From a checkpoint of a small transformer trained on Wikipedia.
Size: 9 layers, width 320, vocabulary 32000.
Architecture: rotary positions, some layers without attention.
Each number is 50 + 12 x the weight over its row's rms, rounded and kept within 0 to 99. Layers, rows and columns count from 0. The size before them is the row's rms in percent of the matrix's.

# layer 4 attention value, 320x320, rms 0.0972, rows 123-210, columns 0-79
100:15 47 74 42 45 62 38 43 40 49 38 41 57 59 53 47 55 45 62 46 55 41 40 41 50 76 54 49 42 48 55 51 62 53 48 55 50 59 65 63 45 57 55 29 47 60 48 51 58 60 33 39 61 56 50 48 46 59 54 48 36 26 50 46 75 71 37 31 65 38 45 50 60 47 37 44 32 53 57 34
084:49 58 48 52 54 29 54 61 38 33 61 54 83 58 56 36 48 51 99 45 50 44 53 40 26 44 51 54 74 44 51 45 43 54 53 45 54 59 39 39 53 40 16 59 67 39 62 55 58 55 74 67 53 72 49 57 57 26 59 45 24 53 36 80 26 31 62 49 39 47 38 47 33 55 65 42 47 47 66 58
095:28 49 45 48 55 46 36 50 41 65 57 28 43 38 38 46 52 43 73 30 75 70 42 31 41 44 56 41 63 52 52 55 40 39 41 50 32 29 41 37 40 35 69 73 48 49 54 47 62 38 58 45 53 34 55 61 35 66 50 37 50 42 63 53 40 35 28 59 76 49 35 62 55 49 65 48 63 53 21 36
090:51 28 82 66 39 46 43 62 55 60 49 39 50 73 67 73 78 50 58 46 38 50 47 64 37 47 39 41 67 39 44 60 65 64 46 51 50 48 56 42 46 69 59 37 33 34 60 69 79 55 62 56 65 47 57 60 53 54 46 46 50 32 39 58 55 56 46 59 35 44 43 49 49 50 46 34 53 46 07 41
094:63 71 45 52 54 42 38 48 41 46 52 61 41 76 47 57 38 57 55 61 66 49 49 75 33 28 64 52 55 37 37 41 42 48 71 45 58 77 70 73 60 41 37 58 55 48 42 53 41 38 45 31 61 55 67 32 30 32 42 73 52 60 55 56 36 42 45 61 53 23 53 55 44 40 59 41 30 44 45 37
113:51 58 40 31 53 65 64 55 45 46 26 72 47 41 32 47 48 61 52 45 41 33 40 81 46 46 64 61 33 44 27 52 72 58 52 51 59 30 66 45 59 41 41 44 52 50 48 74 47 54 81 43 44 34 38 54 46 23 49 60 40 39 41 53 56 52 40 46 41 48 48 68 71 74 73 64 59 65 65 44
113:59 64 44 45 46 40 54 51 60 63 48 44 53 58 57 41 55 26 45 60 59 56 41 61 41 41 41 50 61 54 49 32 55 61 44 41 36 37 62 41 57 48 58 53 69 48 53 58 54 39 55 46 50 60 34 54 51 49 35 61 19 63 45 63 53 38 55 64 40 58 42 36 46 47 51 61 58 66 47 42
101:69 61 45 35 54 57 58 52 74 56 52 67 54 63 56 58 61 50 46 44 45 40 53 27 88 38 36 46 52 28 46 63 45 49 53 58 31 45 55 52 24 59 56 48 51 45 54 25 70 52 31 55 67 62 64 61 37 45 43 48 34 64 52 53 52 56 78 56 56 38 56 33 27 62 46 54 47 35 47 33
126:54 53 28 59 43 42 76 65 56 67 63 42 82 42 58 75 24 46 64 09 45 48 53 73 58 73 59 53 61 54 39 38 39 48 52 77 18 52 45 37 26 49 47 57 58 54 41 34 37 42 48 61 34 41 58 43 42 64 48 59 36 65 62 49 54 40 37 78 55 72 43 57 35 63 54 45 18 45 66 49
120:48 49 38 60 59 41 58 62 51 61 75 41 53 65 64 42 36 33 31 28 70 61 57 56 63 42 50 73 33 50 72 48 41 58 46 72 63 45 20 79 36 59 72 35 36 49 62 57 53 46 48 74 38 33 67 50 52 51 50 67 50 61 58 35 50 51 52 40 58 48 63 34 47 58 40 51 58 56 48 32
119:48 47 65 50 55 56 42 17 53 50 26 44 58 41 56 36 54 63 47 78 57 57 47 52 96 38 55 53 55 41 49 57 51 24 53 48 59 66 45 38 66 31 45 52 46 66 65 64 43 34 49 40 47 67 83 69 32 59 45 48 42 63 45 44 53 47 32 47 53 52 46 40 52 73 62 50 46 39 30 58
146:69 51 37 48 39 36 85 60 69 45 63 70 67 55 55 50 32 48 71 37 56 50 44 49 43 46 48 44 74 42 54 50 49 41 50 57 34 68 39 31 47 53 45 51 90 50 26 58 61 44 74 59 58 56 51 47 68 64 52 58 28 63 51 75 54 71 42 71 59 43 56 53 38 48 33 53 52 45 75 56
116:60 55 55 66 29 73 63 33 59 54 68 25 37 61 69 72 32 48 49 29 31 60 48 42 54 31 56 59 70 58 82 32 36 52 55 41 36 49 43 65 44 54 55 54 65 43 57 46 40 42 47 68 49 36 68 55 44 54 44 32 41 62 54 66 43 38 47 58 37 38 71 48 33 44 44 43 36 65 50 23
115:52 56 57 59 37 45 67 74 51 48 55 54 49 54 41 59 39 52 38 24 45 46 66 68 43 45 33 55 35 70 52 59 22 41 37 47 40 66 48 35 42 41 33 27 52 44 48 27 51 43 36 66 39 59 45 65 61 43 56 44 45 62 40 37 33 56 45 47 41 26 57 61 64 31 43 44 42 37 35 43
150:56 47 48 44 75 41 58 42 64 47 47 23 72 42 45 51 52 57 37 48 69 42 57 61 45 47 39 57 12 48 59 49 58 64 61 48 63 51 23 78 65 62 47 53 76 43 52 65 44 40 57 48 44 47 54 62 44 47 44 68 10 40 42 51 67 47 51 43 70 59 41 55 39 75 30 48 75 50 51 39
112:51 55 60 50 36 47 52 44 61 50 61 37 31 31 70 50 40 37 35 43 63 63 50 34 69 38 40 58 56 59 61 50 52 55 57 79 36 30 53 26 36 61 65 65 46 51 28 36 72 52 46 70 50 36 72 25 40 49 43 44 44 58 38 46 36 45 68 43 55 57 45 36 46 46 44 56 34 29 46 46
117:35 46 50 61 57 47 38 53 28 51 51 44 29 59 79 61 36 67 42 42 39 55 66 48 46 40 82 81 51 58 38 60 49 44 55 43 44 35 53 27 27 67 47 48 36 51 44 39 33 52 39 51 57 32 60 28 37 51 52 43 56 43 42 26 44 34 43 67 44 38 46 51 46 29 44 34 46 37 50 39
133:69 57 32 68 54 21 54 54 67 66 57 44 47 68 40 48 46 47 54 27 68 31 67 41 48 47 47 50 22 64 54 55 47 40 60 53 52 36 39 57 39 58 50 58 64 42 41 45 49 38 36 53 33 80 44 44 65 41 47 38 20 65 40 73 54 49 63 57 52 44 49 64 54 18 52 49 22 36 43 40
135:61 56 54 38 59 60 40 42 47 67 37 70 51 59 60 35 71 52 62 64 27 62 48 42 66 34 38 74 56 53 32 57 48 42 39 45 56 41 26 46 29 59 70 60 34 66 66 48 38 54 31 22 53 47 58 48 28 50 46 38 57 42 55 39 30 52 56 38 48 42 55 59 46 47 47 50 45 55 43 40
129:53 37 59 39 43 39 46 56 50 40 58 61 34 40 41 45 56 74 44 39 53 36 60 50 43 45 48 50 40 65 58 45 33 48 63 54 46 22 54 50 79 69 40 51 38 44 54 48 47 43 36 50 42 51 50 49 62 47 46 44 70 37 55 74 42 39 44 44 51 41 53 62 70 42 57 30 57 38 29 54
121:46 44 61 60 53 58 55 40 51 63 52 78 77 47 60 43 55 43 43 47 45 44 48 71 42 60 56 84 55 42 34 58 49 54 72 52 37 50 63 58 33 36 42 63 59 36 54 47 25 46 52 49 52 41 36 43 35 48 50 51 41 22 41 36 62 27 54 76 35 35 40 57 26 86 69 26 46 25 36 43
118:69 64 30 51 61 40 65 60 59 47 50 53 41 28 44 40 62 47 55 57 40 39 37 34 30 30 52 42 61 59 54 41 74 61 36 61 40 51 66 35 57 46 37 66 21 58 59 42 46 62 70 46 61 62 59 38 57 51 63 37 54 62 51 50 55 50 29 62 35 47 64 38 65 47 42 64 62 67 53 59
118:46 51 51 74 54 48 49 55 54 54 52 40 45 59 66 61 37 60 44 40 53 68 51 67 36 82 52 42 61 46 47 61 37 46 46 61 36 69 43 37 65 46 42 34 49 64 60 59 31 48 41 68 59 40 52 45 44 48 55 44 97 58 39 29 49 33 52 54 73 62 58 30 31 44 53 37 50 23 39 40
115:70 49 48 48 50 48 41 27 48 42 47 54 73 68 50 54 40 45 47 58 38 57 45 58 51 69 54 59 52 60 44 48 49 38 70 56 27 31 49 68 45 37 70 43 86 89 45 71 55 39 53 52 36 58 44 62 28 62 37 47 53 68 56 54 45 64 47 37 46 39 24 53 65 27 40 57 52 69 54 55
125:43 48 28 34 57 51 52 45 57 27 78 51 58 49 55 60 50 47 53 34 32 55 61 43 57 49 65 54 51 44 29 49 32 50 51 45 62 56 57 48 37 58 55 37 42 50 43 64 76 49 58 72 27 50 77 72 39 75 54 59 66 42 57 68 73 55 30 55 71 61 47 47 63 55 44 44 59 75 53 40
126:36 53 32 63 37 46 46 45 40 65 37 45 35 57 38 53 50 62 43 54 37 39 51 61 39 54 62 40 55 47 32 45 48 33 54 33 45 42 81 51 34 39 55 53 41 22 40 54 55 36 39 31 49 67 39 47 64 44 62 26 41 45 55 59 53 56 40 66 36 38 42 64 63 41 79 52 54 48 43 65
107:55 53 53 77 54 54 46 47 74 62 40 30 39 36 64 47 28 54 66 51 46 58 64 29 75 47 38 55 39 44 60 65 22 30 38 35 52 51 29 24 35 47 57 47 44 35 60 44 65 28 42 42 41 50 63 51 43 52 42 54 57 75 49 50 43 54 48 49 65 42 56 76 40 37 40 48 19 39 35 23
130:38 48 50 73 49 60 51 43 61 47 77 50 43 41 70 33 51 52 43 39 63 64 47 44 46 05 30 90 54 37 65 56 51 38 45 49 67 72 34 42 47 59 60 55 39 50 47 30 56 61 52 59 58 65 54 66 28 59 49 63 41 58 36 54 57 52 43 51 29 46 58 33 51 53 49 72 43 62 52 43
111:54 68 53 42 55 45 42 45 63 51 57 80 42 59 36 48 52 45 50 61 62 43 61 41 56 31 38 39 36 63 60 56 49 55 63 56 46 55 38 46 56 41 47 52 46 51 62 39 66 41 46 44 34 68 64 61 60 71 55 49 52 75 32 63 38 66 49 39 60 38 41 47 61 30 42 58 46 40 25 57
127:36 35 53 24 39 46 51 80 44 37 46 48 38 59 40 64 43 54 51 44 54 49 41 58 66 78 81 51 67 54 39 34 35 48 73 63 42 23 54 41 49 49 50 66 56 49 49 64 34 42 45 69 43 54 53 77 49 63 46 48 52 55 49 70 58 52 49 50 60 55 43 65 56 49 54 73 56 51 49 39
114:55 56 51 54 51 39 34 50 51 54 51 53 56 55 73 53 40 63 55 41 60 47 61 37 28 51 38 58 47 46 67 36 53 52 46 27 52 47 32 42 66 48 26 48 66 31 58 64 41 39 31 45 57 41 28 61 58 56 53 60 44 62 48 43 64 60 44 52 49 60 52 45 50 56 38 22 62 26 53 45
133:46 62 57 39 44 59 52 67 48 42 58 74 63 53 57 34 77 63 59 65 57 38 34 38 64 35 28 43 64 38 59 35 39 23 36 38 46 60 50 70 53 64 63 51 42 58 55 33 51 60 56 60 50 68 59 68 55 69 42 34 51 43 39 54 33 45 62 34 57 47 34 52 45 40 37 58 45 60 54 80
121:63 62 57 42 54 69 42 68 47 34 56 68 70 49 68 46 51 38 40 44 47 54 52 48 31 62 46 52 51 56 52 59 36 51 48 36 61 44 53 38 42 44 52 24 52 67 68 63 56 45 56 91 47 48 54 53 68 48 44 41 64 49 54 66 55 49 63 28 56 75 46 51 54 25 65 52 36 67 41 66
121:61 53 46 69 72 56 51 38 67 59 63 50 45 47 65 55 58 36 77 56 35 48 50 41 40 50 53 50 58 32 56 37 61 57 60 54 54 45 63 47 49 19 34 68 55 64 59 46 43 59 65 68 58 50 66 32 55 45 42 45 50 46 46 47 66 48 70 48 49 78 51 49 46 41 72 54 17 47 62 56
126:71 59 87 45 46 62 48 49 53 36 55 51 47 63 33 37 76 50 56 59 43 48 41 35 39 35 42 37 79 46 53 39 55 33 46 30 42 51 58 46 35 33 39 67 69 41 52 31 71 61 53 32 54 62 40 24 50 33 43 24 40 55 52 57 24 65 59 43 33 38 38 66 49 51 27 57 43 68 50 72
107:28 59 17 28 47 45 71 50 40 58 49 45 74 48 37 66 42 50 61 41 65 62 45 86 45 55 29 50 40 45 42 55 29 44 32 45 50 77 38 54 58 74 69 36 63 45 42 65 44 44 59 38 43 46 42 56 66 65 55 57 58 48 48 38 42 47 47 55 64 37 38 43 54 51 65 38 76 50 37 36
117:36 31 55 60 35 48 56 50 56 49 53 28 44 31 70 64 42 40 29 43 53 57 44 54 64 69 55 31 51 31 48 58 37 58 49 65 39 29 66 43 34 51 67 58 59 33 45 39 74 48 50 80 63 57 45 27 50 38 35 41 43 41 48 39 60 56 65 69 39 70 46 48 49 69 51 52 41 42 49 42
079:44 57 29 61 51 55 56 48 43 57 58 16 29 60 42 42 67 78 49 49 40 50 39 57 42 30 52 45 38 54 50 36 52 67 64 42 54 68 54 51 55 54 48 37 47 37 44 42 51 43 55 65 41 66 12 84 45 72 52 55 52 70 47 47 72 58 36 39 48 49 49 48 52 57 49 52 62 55 51 46
098:65 49 42 44 69 69 31 58 26 36 64 43 51 45 34 48 58 55 66 57 60 51 39 45 60 38 66 43 47 68 34 52 50 40 27 56 72 60 43 42 46 63 65 45 41 38 44 24 53 67 64 62 51 39 54 40 30 43 41 53 70 39 53 28 52 44 67 37 82 58 57 33 39 40 36 71 47 40 55 65
101:59 26 54 29 49 45 65 25 71 25 39 62 62 54 53 64 39 39 39 40 55 35 43 57 79 56 50 50 44 53 51 58 40 53 72 51 49 56 48 56 47 35 25 55 48 50 35 38 51 41 47 28 58 59 34 28 30 46 55 34 59 70 35 47 39 57 53 46 61 54 41 53 51 74 65 59 65 22 40 35
086:49 38 61 59 30 34 28 47 44 62 49 50 59 52 58 40 81 37 49 44 65 58 46 61 47 45 54 45 61 57 41 50 54 56 66 49 45 20 49 65 42 47 54 56 61 62 47 57 44 38 37 35 58 44 57 23 54 59 65 70 56 40 46 51 48 51 45 62 78 58 20 57 67 59 50 59 43 61 47 65
102:58 58 36 55 42 40 68 50 39 54 47 41 75 59 27 44 56 43 35 54 58 41 40 61 39 54 57 23 46 61 65 50 39 57 52 33 32 50 49 76 54 65 41 53 53 54 61 46 54 61 44 76 47 57 27 61 59 52 50 28 55 49 45 55 55 49 59 46 61 54 49 60 47 60 51 43 52 49 52 43
089:52 38 33 42 51 57 46 70 44 54 43 66 42 50 83 54 64 29 57 61 45 62 40 40 61 45 28 71 86 64 50 40 65 43 66 48 49 27 15 44 35 48 52 62 85 45 50 37 54 55 41 53 47 44 67 41 52 69 52 69 42 29 44 64 47 38 55 49 62 46 52 23 47 49 54 62 45 57 74 59
088:41 59 61 43 49 51 54 53 44 37 42 35 46 45 44 39 59 69 43 62 50 43 38 60 43 48 25 62 38 66 74 43 55 58 45 46 46 82 63 59 75 60 58 51 57 62 44 56 51 53 54 43 66 57 37 52 65 59 53 56 43 60 47 59 38 47 59 23 45 49 50 44 61 68 40 52 72 48 52 62
102:53 49 79 71 44 40 51 57 44 84 55 50 72 59 37 53 53 49 50 52 67 62 25 67 33 49 30 57 62 55 58 42 46 54 56 62 62 27 61 55 49 60 57 57 67 66 46 57 31 60 63 66 52 55 29 54 69 36 48 48 40 44 40 46 46 37 68 38 62 37 43 69 43 61 58 48 43 60 66 58
095:42 63 48 46 26 43 62 42 48 28 31 74 46 37 45 32 69 47 46 56 59 74 51 58 60 46 32 63 54 59 50 38 55 45 46 24 45 52 53 47 70 56 57 42 47 41 51 77 55 58 29 19 53 53 48 51 37 57 41 39 55 54 67 39 59 43 31 37 23 43 47 43 66 50 65 53 58 50 52 42
100:30 51 63 63 40 35 44 86 36 59 66 53 60 73 53 46 69 49 26 46 77 50 37 49 31 20 51 54 65 72 63 51 25 43 38 70 49 48 41 48 54 64 38 53 68 67 58 61 49 43 51 64 33 59 65 56 60 45 62 53 43 29 40 37 65 54 56 50 62 33 50 38 37 61 48 56 57 52 58 58
119:38 54 62 36 45 24 53 69 40 53 56 57 50 58 65 39 70 42 28 36 72 48 43 68 41 42 58 59 55 53 42 49 28 54 50 53 32 53 65 58 62 55 61 36 48 67 47 32 57 50 50 51 48 49 47 46 64 61 44 59 65 48 61 53 61 58 34 55 44 52 43 30 60 64 55 50 55 52 40 66
104:48 60 35 52 55 47 39 24 58 53 54 62 62 53 34 44 38 31 40 53 51 43 24 60 44 42 58 50 63 66 55 54 17 50 57 55 28 33 36 60 24 44 42 81 59 79 66 47 35 42 58 41 42 53 56 43 67 58 42 32 45 69 49 47 45 40 69 63 49 45 34 51 46 69 55 50 67 50 32 35
096:42 59 60 43 44 21 59 45 58 83 40 54 50 35 52 61 48 52 65 36 63 44 29 63 55 37 70 57 76 48 28 33 24 44 50 51 46 36 37 47 51 44 35 38 64 66 56 42 48 39 52 31 51 32 71 44 63 57 49 37 60 43 58 38 32 35 37 65 46 53 52 55 55 63 62 58 36 29 49 76
088:49 37 24 49 49 22 50 52 47 43 56 24 64 50 36 35 64 42 28 44 63 38 39 48 36 45 64 38 55 62 58 58 43 68 62 42 65 68 74 50 50 59 61 40 53 52 45 48 45 54 60 50 48 56 42 62 53 60 61 39 67 66 54 54 56 46 39 43 60 66 39 43 69 63 58 35 57 69 43 72
096:67 50 65 65 50 42 44 46 45 50 44 51 39 49 56 46 59 70 65 65 55 54 56 45 57 30 57 37 34 54 26 48 69 48 66 61 65 65 37 46 37 45 46 60 60 38 47 67 35 47 48 57 60 58 69 57 47 63 39 56 47 59 60 56 61 62 45 39 48 28 44 37 52 46 54 46 30 66 44 35
089:83 28 30 40 53 63 32 54 64 46 69 33 40 53 16 50 55 47 63 51 46 40 22 43 59 54 68 45 57 62 51 58 54 42 60 33 52 32 50 50 40 52 56 40 60 57 50 44 55 51 60 44 42 29 58 57 54 68 47 41 42 60 37 75 24 58 53 46 63 46 76 72 59 37 49 59 42 59 30 54
092:53 47 86 51 48 64 42 43 65 45 48 48 52 55 44 29 61 67 35 48 51 60 56 42 74 62 38 62 35 50 58 37 60 72 69 46 78 44 56 47 53 53 56 46 54 57 55 32 66 52 52 56 71 63 55 40 47 48 50 50 51 53 69 63 59 48 70 31 69 58 53 60 51 37 63 58 24 48 64 72
102:50 45 29 51 44 44 40 58 50 57 58 59 37 51 45 61 21 65 61 46 30 56 57 67 77 58 68 64 47 46 41 67 42 35 51 51 58 36 36 50 42 53 37 52 47 36 52 66 56 40 49 66 49 43 59 55 45 32 53 50 59 50 61 42 61 47 44 63 56 55 56 49 57 42 62 75 40 48 45 39
100:41 52 41 44 60 55 46 61 59 77 35 65 48 35 79 63 41 49 49 54 57 43 51 64 31 57 52 58 24 43 43 34 39 28 54 71 36 57 59 71 59 39 11 63 42 73 63 56 43 32 36 45 54 46 62 55 53 33 50 81 52 54 53 38 58 32 65 60 47 56 34 52 46 65 57 58 46 47 30 46
093:40 45 64 51 38 54 51 38 49 57 70 44 36 50 54 59 51 33 56 60 50 45 33 46 50 76 34 36 59 85 75 40 56 69 49 24 50 46 43 68 35 52 54 47 49 54 57 57 66 48 54 60 58 54 34 21 56 50 46 33 39 52 43 58 46 51 54 43 63 56 45 62 65 30 63 59 33 52 37 54
091:53 29 86 45 55 57 51 33 45 63 49 34 66 45 46 32 46 61 79 77 45 55 53 57 59 44 59 55 56 65 57 52 64 47 38 52 56 47 54 37 62 57 38 74 54 54 43 54 50 57 49 43 45 43 73 35 47 28 55 50 40 37 49 51 47 38 60 37 45 47 61 57 42 33 56 49 66 52 49 36
089:51 42 78 56 60 70 19 49 53 65 38 73 35 50 56 48 46 51 40 48 85 63 65 52 57 33 55 66 33 65 49 48 72 44 54 66 44 50 52 38 34 34 36 66 48 33 38 24 66 61 42 38 58 37 49 37 39 33 47 59 39 50 53 44 51 36 76 26 43 33 48 67 33 44 55 65 21 33 57 50
088:71 55 57 66 56 33 42 45 57 55 47 56 62 67 58 49 51 39 54 45 62 32 45 49 31 63 66 57 70 76 35 47 48 47 55 57 51 34 21 67 42 53 49 42 54 68 43 69 54 61 33 44 59 61 37 52 68 56 49 47 48 54 47 36 53 52 64 63 47 45 55 51 41 51 46 55 49 51 47 60
086:57 52 62 59 64 57 44 35 55 63 26 50 36 36 57 39 45 58 37 62 76 74 72 36 65 38 31 75 41 56 61 42 65 43 42 87 47 49 31 35 44 47 48 53 57 48 32 38 55 41 34 41 55 50 68 27 55 45 49 68 59 52 38 31 44 48 52 56 67 55 43 53 41 35 40 54 39 24 55 58
090:54 48 45 28 37 40 66 58 90 46 55 45 43 19 62 58 59 61 54 60 41 57 49 42 34 53 36 70 44 65 56 64 50 64 36 62 43 39 57 46 58 55 15 61 62 42 47 57 79 34 45 52 72 81 50 47 53 49 58 59 44 56 58 56 51 62 55 62 44 56 45 51 57 35 61 60 40 47 17 34
089:56 42 55 61 66 50 20 42 37 58 47 73 39 37 78 42 41 49 30 63 69 66 72 42 56 22 37 66 43 67 57 41 69 58 57 70 50 27 22 42 47 50 60 60 49 41 43 26 68 44 35 45 48 37 52 29 32 42 44 74 53 50 40 45 50 36 42 38 62 55 50 46 46 45 52 72 18 47 60 55
090:56 55 47 52 50 46 49 40 54 31 34 43 49 62 22 24 70 54 58 61 36 44 38 47 35 44 57 49 57 51 60 43 55 34 60 50 56 57 77 29 55 68 33 59 37 52 58 46 35 51 51 55 47 53 46 45 48 57 57 39 46 36 54 47 44 37 66 52 37 44 38 61 49 46 30 69 40 76 50 71
090:51 67 46 38 58 59 55 49 53 67 39 42 54 55 61 33 48 39 78 49 52 50 59 69 43 43 53 60 30 57 48 69 50 53 46 54 54 54 55 44 82 41 43 49 51 40 60 55 32 57 40 48 44 60 70 50 51 43 42 51 46 66 45 35 44 60 26 58 32 58 60 48 51 49 56 51 52 52 32 41
095:45 53 43 42 40 43 81 51 49 35 64 34 71 55 35 57 53 36 52 31 82 49 48 53 58 44 41 44 29 54 42 55 43 50 69 46 32 50 39 64 64 58 48 55 33 54 64 44 45 58 38 50 30 50 39 73 59 44 43 35 51 52 42 66 64 58 45 23 48 66 28 40 45 50 42 49 46 53 60 57
094:50 36 52 41 66 42 50 56 36 74 50 41 49 71 47 47 54 85 58 42 44 38 48 49 44 35 54 51 40 61 49 71 37 41 51 47 49 56 72 65 65 49 46 61 20 44 62 57 49 59 59 55 39 55 65 56 42 51 52 38 41 46 45 44 65 54 34 50 49 36 52 30 68 67 28 43 42 59 48 59
091:55 48 60 51 36 40 72 42 64 48 51 44 64 47 67 53 49 51 52 34 36 60 64 57 59 30 44 49 29 64 52 50 51 52 37 44 59 56 34 55 82 58 61 47 45 34 43 60 54 58 61 55 61 54 37 66 60 53 51 28 47 55 54 58 60 53 60 41 31 51 49 54 42 53 47 52 52 62 53 30
098:42 51 54 64 64 33 57 45 74 37 72 23 64 43 44 34 65 68 53 38 39 21 48 39 43 33 50 38 56 41 43 55 31 58 46 60 33 42 55 44 62 33 31 44 57 61 55 85 45 48 51 54 47 54 58 56 57 63 46 46 46 69 34 57 55 52 55 52 39 48 47 65 74 45 66 45 62 53 20 39
111:41 31 26 39 75 55 63 62 63 30 46 41 30 63 72 63 50 74 34 43 28 29 50 63 59 48 53 57 31 47 50 46 46 60 48 23 54 73 67 63 52 46 44 38 31 45 38 47 62 42 27 84 42 51 55 85 46 63 38 43 61 53 75 72 73 59 71 64 51 44 58 52 48 42 31 49 58 58 43 33
109:38 41 65 47 59 39 54 56 44 61 54 80 71 56 41 56 56 33 53 52 51 50 40 60 31 44 67 48 61 36 59 49 59 76 48 72 56 42 30 71 45 35 37 48 54 62 48 56 60 50 49 32 60 44 40 44 32 50 57 39 31 55 63 41 53 58 39 43 38 43 58 54 52 56 72 62 54 44 49 23
109:58 37 50 60 45 45 56 47 37 37 63 49 45 57 38 33 45 46 66 57 70 48 40 32 39 58 36 41 58 66 43 42 63 35 64 51 46 49 48 49 62 45 35 50 68 63 54 48 22 48 40 38 65 43 60 53 44 57 45 58 29 38 64 47 37 53 37 23 49 37 51 63 64 66 43 51 43 42 40 57
109:55 44 37 37 52 53 67 40 64 35 57 41 63 53 48 48 56 39 54 35 39 41 63 37 32 38 36 31 46 56 58 43 59 64 68 27 47 57 53 57 53 49 20 52 32 06 54 45 55 42 51 59 49 52 44 52 46 71 53 57 46 69 61 71 58 64 48 65 51 60 61 41 44 49 35 45 66 70 50 27
108:71 51 61 26 59 42 29 45 44 51 38 62 80 46 66 55 73 58 22 50 51 64 72 61 63 38 60 48 18 60 47 48 54 65 51 51 54 31 51 44 51 57 67 41 67 41 47 50 46 65 61 45 51 50 57 27 34 42 48 61 42 27 44 41 50 53 37 69 45 40 33 45 72 48 57 33 77 41 47 50
108:46 52 40 37 32 52 57 32 22 40 74 52 79 41 54 58 61 38 55 29 39 54 53 37 59 74 46 33 55 70 49 44 54 58 57 64 46 44 73 45 52 69 45 42 64 37 52 62 39 54 63 55 42 66 71 40 62 56 42 59 30 59 49 52 49 50 32 48 53 68 50 52 68 56 75 41 41 66 60 65
101:72 35 41 54 61 42 60 54 70 24 77 45 40 45 57 30 61 54 64 44 48 28 51 28 41 47 42 41 50 33 54 43 51 28 47 55 46 32 59 62 47 36 47 52 39 38 46 50 58 45 43 43 42 39 85 58 48 75 53 61 42 46 27 33 55 57 47 31 66 51 47 42 46 48 44 39 45 44 66 62
115:63 41 65 51 58 64 43 53 41 33 59 47 75 34 37 60 51 70 23 44 31 52 60 26 70 63 53 30 18 59 43 62 65 64 36 53 62 57 66 68 59 38 42 44 62 44 72 42 60 54 61 50 52 46 75 43 29 35 51 48 11 63 36 59 66 55 47 35 47 58 66 50 74 53 41 45 52 43 52 32
116:65 64 55 27 41 52 56 52 55 59 39 54 79 48 74 66 65 47 77 54 48 69 42 51 58 51 41 52 38 52 59 31 56 63 64 44 30 24 36 74 15 44 29 33 74 49 74 66 50 65 74 74 50 43 39 42 50 32 37 36 25 56 69 40 39 36 37 70 49 42 60 71 50 41 51 37 63 67 68 44
096:59 62 64 61 34 52 57 43 53 61 51 52 53 41 33 52 45 22 54 81 50 60 38 35 50 45 55 60 52 51 83 49 66 40 62 70 46 42 36 35 43 43 41 52 66 52 49 59 33 53 54 44 52 64 37 40 34 53 52 49 52 63 47 47 33 43 36 51 54 57 65 73 49 48 49 52 41 46 59 41
102:32 44 38 45 74 44 50 57 62 33 53 41 17 63 64 40 59 54 26 28 47 41 67 64 49 44 59 42 26 41 43 75 41 41 35 15 55 66 52 56 64 54 41 42 21 46 43 56 62 36 28 53 46 40 54 72 48 39 49 65 61 53 58 67 73 51 61 63 55 50 36 34 36 54 31 44 46 41 46 55
101:53 37 66 40 59 63 56 31 45 34 55 55 37 43 47 59 53 41 65 69 56 40 43 32 71 54 16 58 47 49 62 67 47 33 63 65 71 59 47 69 36 47 42 47 69 68 36 53 43 51 48 56 58 66 46 49 32 39 44 40 63 31 34 57 39 56 55 38 48 36 52 50 51 57 61 63 46 74 55 48
102:70 50 50 32 67 75 54 47 65 33 47 49 51 41 47 34 49 56 66 62 28 52 41 55 48 28 46 57 49 37 33 45 58 66 45 40 36 40 57 76 32 46 54 52 60 47 55 47 38 47 38 88 62 64 51 82 38 53 58 65 45 54 41 73 49 55 55 43 55 45 37 66 54 53 37 63 40 60 53 40
115:50 52 67 54 54 54 27 41 45 64 35 60 78 61 66 29 62 65 49 52 69 41 54 64 44 60 53 67 33 64 32 29 20 52 54 57 39 14 61 48 40 51 51 58 65 67 48 35 34 43 36 58 43 47 38 41 37 50 53 53 56 48 52 35 42 39 60 56 63 31 39 54 36 74 70 44 61 46 43 55
101:59 52 50 65 36 47 23 48 27 61 58 91 55 45 16 45 50 42 56 64 55 57 32 46 47 61 50 46 59 69 49 71 65 46 48 60 46 38 55 50 46 52 58 56 57 72 46 45 41 47 41 48 63 64 37 31 67 54 40 53 68 30 56 31 56 42 31 55 46 65 39 67 52 77 54 44 38 31 53 59
109:42 51 45 45 40 48 55 40 49 58 74 33 39 45 54 52 27 54 49 53 43 39 48 39 38 57 36 25 59 35 63 45 50 50 57 31 67 63 51 37 70 62 73 58 38 42 52 48 47 37 69 77 47 67 63 54 69 79 49 59 36 52 57 69 40 66 71 45 67 45 57 28 35 50 40 36 54 33 58 49
104:54 37 51 67 44 41 42 50 44 66 49 42 35 21 49 53 46 52 37 48 56 35 52 39 52 58 41 61 22 68 43 43 37 42 33 67 53 08 49 43 41 67 59 72 58 73 49 61 37 45 47 29 33 55 58 36 57 47 53 66 32 24 29 48 65 59 50 29 63 51 60 54 47 53 56 55 73 16 44 44
108:45 56 55 54 48 43 47 42 38 77 55 50 32 61 47 64 32 25 42 55 70 63 39 71 66 44 59 47 30 36 42 43 34 35 48 50 69 50 58 29 64 42 79 57 70 53 35 36 59 44 34 33 39 44 24 46 58 57 49 49 57 49 40 38 57 53 64 54 65 59 65 35 50 49 55 49 58 53 58 77
098:48 58 31 41 53 55 52 71 42 28 57 22 66 62 78 57 44 70 58 32 36 48 51 62 57 42 51 28 29 42 28 41 29 61 50 12 59 60 53 45 56 59 34 37 43 47 57 50 45 56 45 64 44 50 57 74 66 69 48 68 69 53 41 51 67 52 51 75 72 49 53 39 43 28 46 45 34 59 42 49